config.yaml
num_hidden_layers: 13
hidden_size: 128
num_attention_heads: 2
num_key_value_heads: 2
head_dim: 64
intermediate_size: 512
vocab_size: 6739
hidden_act: "gelu"
norm: "layernorm"
norm_place: "pre"
norm_eps: 1e-06
positions: "rope"
rope_theta: 10000.0
rope_fraction: 0.25
qk_norm: false
attn_scale: 0.125
bias: "qkv"
tie_word_embeddings: false
parallel_block: true
init: "normal"
init_std_qkv: 0.0396
init_std_o: 0.00776
init_std_up: 0.0396
init_std_down: 0.00388
init_out_by_depth: true
optimizer: "soap_variant"
learning_rate: 0.00811
lr_mult_up: 0.647
beta1: 0.95
beta2: 0.95
lr_head: 0.00852
max_grad_norm: 2.0
warmup_steps: 200
schedule: "wsd"
decay_fraction: 0.875
decay_shape: "sqrt"
final_lr_fraction: 0.05
batch_tokens: 32768
max_seq_len: 256
doc_mask: true
train_tokens: 114700000
max_steps: 3501
dataset: "wikipedia_en"
Each number is 50 + 10 x the weight over its row's rms, rounded and kept within 0 to 99. Layers, rows and columns count from 0. The size before them is the row's rms in percent of the matrix's.

# layer 4 attention value, 128x128, rms 0.17, rows 0-25, columns 0-127
106:53 59 48 39 47 62 55 50 43 52 41 55 34 46 40 51 63 50 64 55 38 40 33 43 63 51 58 42 57 34 36 57 39 45 30 42 65 48 35 36 41 50 38 62 43 51 42 34 25 43 42 47 59 54 46 63 49 41 50 72 41 58 55 46 61 66 66 54 31 55 45 57 46 44 52 54 29 69 59 43 47 77 58 40 41 50 37 47 40 40 55 57 47 41 40 51 51 46 35 59 53 68 50 59 65 45 60 62 58 61 42 53 56 51 38 55 38 57 57 57 51 57 65 44 56 62 49 51
107:49 61 53 49 51 42 33 56 53 59 51 40 49 58 45 36 59 38 68 48 58 63 36 60 25 39 64 45 56 25 48 41 40 64 33 51 43 61 53 51 44 51 34 52 54 66 44 55 56 48 54 57 56 55 49 54 45 45 43 51 56 66 60 47 57 47 53 47 38 57 40 61 48 58 64 52 53 55 20 31 59 68 42 56 45 61 66 44 56 56 49 39 47 40 52 44 57 38 51 56 60 59 58 45 45 66 51 64 54 61 50 60 47 82 69 60 50 46 66 40 51 48 49 58 62 37 46 59
107:52 54 50 45 42 32 38 32 29 54 60 50 43 53 40 53 54 58 56 32 42 59 50 55 59 48 46 50 68 73 61 40 59 43 40 54 55 44 56 52 63 44 44 42 49 63 41 57 57 55 57 44 35 41 52 58 45 59 41 38 60 62 58 50 59 62 55 55 44 48 41 41 49 41 27 61 44 35 38 40 48 50 59 56 45 56 54 29 62 50 58 67 30 42 58 66 54 45 67 60 55 42 42 45 52 36 50 61 47 66 56 42 33 40 44 51 54 52 63 35 36 69 40 31 52 57 29 55
112:49 47 48 35 40 42 69 55 52 43 51 41 40 63 73 59 43 37 49 42 51 59 59 59 29 43 60 44 51 59 44 34 57 53 61 66 46 48 35 51 55 31 56 43 38 37 29 53 55 29 46 59 63 50 34 28 53 62 66 59 66 52 31 62 55 55 72 55 52 52 42 52 58 54 44 58 54 46 42 49 51 37 35 50 59 63 55 38 52 58 40 58 49 33 52 46 29 62 48 60 56 46 57 44 57 60 59 48 45 46 54 54 68 46 26 48 57 48 54 63 46 47 48 40 56 58 48 41
130:62 38 70 40 38 59 43 39 61 43 58 48 62 34 51 62 53 43 50 48 48 44 41 38 47 57 50 64 55 45 50 62 38 54 62 44 50 44 51 37 58 35 59 44 52 59 45 70 54 33 51 43 34 57 38 34 58 38 44 43 46 51 66 53 27 63 42 56 33 52 52 53 56 48 43 54 59 50 38 58 68 36 59 43 31 67 56 63 38 59 28 43 44 65 49 55 48 59 38 65 40 53 56 51 51 47 67 55 53 62 45 45 33 59 40 49 69 63 59 29 47 53 45 52 51 64 48 38
117:49 72 45 59 38 45 52 56 43 34 46 68 41 49 44 62 60 50 44 54 63 63 61 53 39 56 56 49 45 72 43 70 55 65 67 52 45 60 48 61 54 42 69 67 53 58 75 55 44 57 51 45 41 63 61 55 51 49 43 63 44 39 53 58 58 49 49 65 38 40 64 51 58 65 48 57 45 50 32 47 47 63 37 44 58 52 50 44 47 45 65 49 56 44 46 64 54 40 51 52 51 59 51 54 53 38 53 49 35 40 51 50 51 54 73 27 53 67 64 29 70 51 62 44 57 39 58 45
115:52 47 68 44 40 45 43 58 45 54 52 60 33 42 42 46 57 44 41 25 45 46 51 43 55 37 53 51 46 62 56 46 37 51 60 52 37 60 58 33 56 53 30 38 42 65 68 53 45 44 58 52 33 43 49 58 51 50 57 55 63 64 49 51 45 46 32 40 52 28 31 39 43 44 33 66 39 73 50 66 41 48 45 42 40 49 50 40 57 64 67 57 38 50 45 52 55 48 61 49 56 47 46 45 38 71 49 24 39 52 33 38 43 44 39 54 48 34 46 47 60 50 53 60 54 42 54 68
113:22 43 56 60 58 40 54 63 50 33 50 52 42 46 54 46 47 60 45 53 43 36 74 53 56 67 44 48 53 56 57 31 55 45 48 61 51 45 35 53 40 57 50 41 46 58 60 61 40 32 48 57 58 52 57 66 57 39 58 52 41 49 39 30 56 66 25 50 65 47 46 49 41 44 54 48 62 66 64 44 64 66 44 60 40 43 58 48 54 47 40 54 42 60 55 52 42 64 40 54 53 43 52 33 55 41 56 42 51 63 47 61 66 46 39 28 51 68 52 57 52 40 43 48 40 49 61 26
123:51 62 40 56 31 56 58 59 40 53 58 35 53 45 46 52 57 39 32 49 31 64 43 46 50 63 47 59 59 58 39 56 61 66 58 47 52 46 59 51 62 42 56 48 40 37 35 56 63 54 64 54 63 49 38 40 44 51 28 49 53 51 46 47 65 61 73 43 58 56 30 45 50 50 65 57 35 45 33 51 48 32 37 55 36 36 49 57 50 35 54 59 47 38 65 58 46 63 41 60 57 60 43 40 42 46 42 66 51 50 43 73 45 64 64 57 44 57 57 57 56 27 41 43 45 48 55 46
122:68 53 66 53 56 51 48 42 45 53 54 67 58 54 48 65 51 62 47 33 51 50 43 55 48 57 33 57 46 54 30 37 65 50 50 76 47 52 38 33 52 41 58 59 45 35 57 71 39 63 36 48 39 53 45 49 48 38 45 34 46 37 58 56 52 52 34 48 49 48 76 47 51 47 50 47 51 72 44 52 30 46 62 38 43 50 62 42 44 42 36 53 59 39 42 51 66 38 53 66 46 67 40 42 48 54 41 64 55 43 39 46 67 40 60 54 36 54 39 52 54 57 65 54 50 41 63 61
114:57 25 45 38 35 33 52 57 50 57 63 49 48 53 62 65 55 67 59 38 27 33 47 57 54 62 59 60 68 52 52 45 51 58 40 49 49 41 34 43 50 48 54 59 61 51 32 47 45 47 44 50 40 47 52 66 47 63 46 41 48 47 65 52 52 52 42 43 49 54 53 76 61 37 66 50 37 61 52 45 51 51 51 38 45 53 57 47 40 43 38 62 34 49 47 61 59 47 47 57 59 42 44 53 51 65 67 57 69 70 47 51 66 57 48 47 58 51 53 39 38 71 36 42 58 55 75 37
115:65 51 49 52 42 69 56 45 54 50 57 69 42 51 53 48 44 31 46 35 58 33 52 58 63 41 64 56 50 41 39 45 46 34 59 67 48 53 41 42 48 51 47 55 52 40 58 49 49 27 71 51 49 66 38 60 54 48 48 50 33 67 53 45 45 54 42 34 52 49 52 58 55 31 54 65 41 60 43 61 48 40 36 54 37 37 53 56 44 50 44 62 49 44 46 34 32 38 36 41 63 62 61 40 49 52 50 28 68 58 63 51 74 54 52 44 42 49 56 47 70 62 47 57 46 37 53 36
126:41 61 54 61 60 30 66 52 58 55 46 68 54 63 41 48 57 72 62 51 58 60 42 59 56 64 46 36 32 51 38 43 57 44 72 44 34 35 55 40 42 49 35 68 55 53 58 47 52 60 31 55 53 44 40 46 57 54 52 53 54 58 40 46 50 62 43 46 49 42 57 46 59 46 42 39 55 65 60 44 60 48 34 51 51 65 45 58 55 55 57 33 59 33 44 54 45 66 51 52 77 60 44 58 45 46 40 42 74 50 46 50 59 54 48 40 53 28 49 46 48 33 46 67 46 41 35 54
124:47 52 48 69 31 65 38 42 61 63 42 42 53 52 65 46 51 39 70 58 45 48 58 39 72 51 34 66 54 59 36 41 55 52 46 30 63 54 57 33 52 46 53 43 57 46 57 39 50 49 52 43 29 72 54 50 55 67 59 38 45 50 56 51 67 62 36 48 31 58 43 43 45 54 52 56 52 28 45 59 58 48 48 56 46 52 18 49 43 49 54 55 60 25 56 56 55 66 69 49 56 53 41 64 44 44 51 59 62 55 50 62 47 63 45 52 54 43 45 60 49 40 54 56 53 42 44 52
113:46 51 66 46 53 67 39 45 46 41 54 46 46 41 54 50 43 21 41 31 50 63 44 47 41 29 63 46 31 54 54 43 66 35 63 44 45 65 61 49 56 67 53 55 55 34 47 50 53 52 34 41 37 52 48 35 50 41 52 54 64 27 31 45 59 39 66 59 53 46 36 50 48 37 71 41 38 53 54 49 43 55 34 55 46 49 29 56 61 53 46 57 49 47 54 55 42 58 49 39 58 64 60 46 47 47 67 52 56 47 64 35 64 56 38 39 45 47 48 60 47 72 42 44 40 50 47 49
101:64 63 64 46 56 38 55 46 38 64 39 40 47 45 48 63 58 43 53 68 63 54 45 45 48 56 32 41 54 59 63 46 40 45 54 41 48 41 88 30 58 52 37 52 62 62 46 29 43 34 54 48 63 52 56 53 44 41 57 60 34 63 32 53 66 38 57 35 56 58 48 54 65 33 64 26 54 51 45 46 61 44 49 35 53 44 56 62 62 53 51 69 48 54 52 45 45 55 48 33 45 46 60 59 44 36 51 39 53 43 47 55 46 46 49 54 48 47 42 42 67 54 44 43 44 44 41 40
115:67 61 69 53 36 51 45 47 45 32 63 47 65 55 60 67 76 59 62 53 29 44 50 63 57 64 65 52 60 59 48 56 48 40 41 41 52 45 42 48 43 64 41 70 48 54 51 44 48 50 60 48 52 53 56 54 47 44 68 49 36 58 39 49 40 54 41 57 49 40 32 42 43 76 37 52 46 58 59 57 39 44 33 44 37 50 35 41 46 37 41 32 55 51 60 37 41 38 44 31 49 44 62 44 34 37 47 36 53 52 70 51 42 44 50 59 41 61 47 52 55 57 42 38 46 41 47 42
110:53 46 54 25 50 47 44 52 42 48 49 59 59 53 66 52 36 73 43 46 59 44 47 55 32 42 53 44 53 41 47 62 66 45 53 54 37 50 45 55 40 52 24 59 58 57 38 61 60 72 37 66 41 42 53 58 48 31 39 62 51 52 65 60 44 50 55 46 53 43 46 63 57 52 31 38 59 45 34 51 53 65 53 62 45 50 41 61 47 36 72 38 49 52 46 62 49 49 47 48 62 53 48 33 47 50 45 48 54 60 26 48 58 41 47 47 35 41 57 38 39 58 74 52 45 32 64 49
118:40 51 64 56 47 68 61 59 41 73 42 39 43 51 53 36 52 45 44 64 53 56 64 56 55 48 63 37 38 47 30 54 44 48 66 56 45 51 61 34 56 55 36 66 40 68 41 55 40 66 41 45 60 43 60 58 49 47 44 38 64 54 52 57 30 59 48 43 34 60 45 61 33 64 52 52 69 43 58 36 42 52 64 52 60 39 65 57 44 50 40 64 30 53 42 49 45 59 40 57 47 52 49 39 54 48 31 54 39 61 60 47 62 68 38 36 55 48 52 53 56 57 56 53 38 52 55 65
112:76 47 48 36 58 60 64 47 46 57 45 38 41 58 42 43 42 51 45 26 44 65 44 58 59 66 58 44 42 41 42 54 49 60 57 63 44 47 38 30 58 49 39 36 54 76 63 39 56 58 53 64 46 36 48 36 43 45 43 54 47 60 53 45 50 47 55 73 35 65 57 58 37 47 37 51 46 51 57 63 47 35 33 46 24 36 50 51 57 56 62 40 45 42 51 58 56 58 55 52 53 24 60 64 45 66 52 60 49 61 43 45 36 46 51 45 50 47 52 56 38 55 48 35 56 48 48 60
120:57 58 59 48 55 50 65 42 51 56 59 45 41 52 35 69 46 64 50 61 53 56 44 39 44 43 34 65 58 45 56 40 40 38 57 56 50 49 33 60 54 48 42 51 56 30 41 65 65 40 55 54 40 59 54 47 54 44 61 38 58 44 43 47 43 48 63 36 33 43 62 45 45 46 41 11 68 50 61 49 42 53 49 44 56 77 43 55 61 41 48 70 58 46 63 44 54 40 58 55 44 47 50 48 36 32 55 67 45 49 57 41 54 39 42 58 55 65 58 59 33 48 56 41 66 44 44 59
111:49 38 53 47 61 49 57 38 51 61 48 53 59 58 57 55 39 67 43 48 50 49 48 63 55 43 46 48 36 58 38 50 60 46 45 66 61 58 39 61 53 52 51 49 42 44 54 49 47 60 42 56 24 48 53 34 42 54 48 51 55 40 44 60 45 40 51 57 51 70 57 60 50 54 50 58 72 54 35 45 45 53 38 52 66 32 70 34 55 40 54 53 52 70 43 62 59 50 69 54 57 50 58 52 34 40 48 15 69 55 35 26 56 53 50 59 45 45 66 38 46 46 53 52 72 62 43 48
117:53 51 39 36 39 32 52 42 36 65 55 53 34 43 47 48 36 43 52 60 53 57 25 23 40 56 50 59 53 46 55 57 33 55 62 62 43 55 54 49 60 42 49 62 38 40 46 55 46 58 48 57 41 41 51 47 42 45 47 56 40 52 52 33 46 50 63 48 75 53 46 41 39 43 47 48 49 62 50 51 62 53 44 85 34 59 38 52 54 35 42 39 45 50 27 61 43 48 59 70 42 55 45 54 36 51 30 49 40 51 53 55 37 45 61 69 56 41 58 50 49 56 62 49 38 62 43 48
121:49 43 55 62 56 54 45 50 35 49 45 33 38 44 49 51 45 56 54 42 42 56 32 53 50 42 55 49 52 62 52 62 54 68 59 50 42 68 39 54 53 36 62 35 45 62 56 61 52 53 79 50 46 45 52 60 53 47 49 39 32 23 49 66 46 65 46 69 41 47 44 36 41 49 57 60 40 51 74 51 33 46 47 59 71 48 40 47 52 55 47 35 36 47 42 52 44 55 63 40 65 60 68 48 42 53 45 51 66 69 41 34 66 38 52 60 45 55 37 66 43 45 50 42 58 42 56 49
109:60 36 66 60 64 57 62 53 62 49 39 54 55 63 54 43 62 54 48 43 47 38 56 40 52 38 49 59 43 57 60 65 41 52 56 50 46 28 55 44 42 63 64 50 72 50 44 35 56 68 57 56 55 47 48 54 51 48 41 63 31 52 50 35 62 41 51 47 52 74 43 55 53 63 56 48 46 41 29 43 31 65 67 46 41 40 54 65 51 38 60 28 66 57 56 35 56 63 53 32 59 56 32 45 54 63 49 47 55 41 44 60 60 67 45 52 47 54 42 59 60 38 45 44 53 55 39 47
108:53 42 40 35 43 53 26 59 57 61 61 43 60 35 60 52 59 58 57 58 62 52 44 60 58 39 62 46 56 54 40 42 43 48 61 59 44 50 45 43 26 62 54 66 62 51 41 34 58 46 51 43 61 62 52 61 49 44 57 38 62 24 42 33 56 55 33 58 54 46 44 53 50 54 47 56 58 56 66 61 43 35 41 48 55 57 40 67 41 61 48 53 55 62 49 37 49 63 75 40 69 68 62 57 50 57 36 47 60 52 48 43 45 54 65 44 66 35 50 50 69 62 45 56 56 57 55 53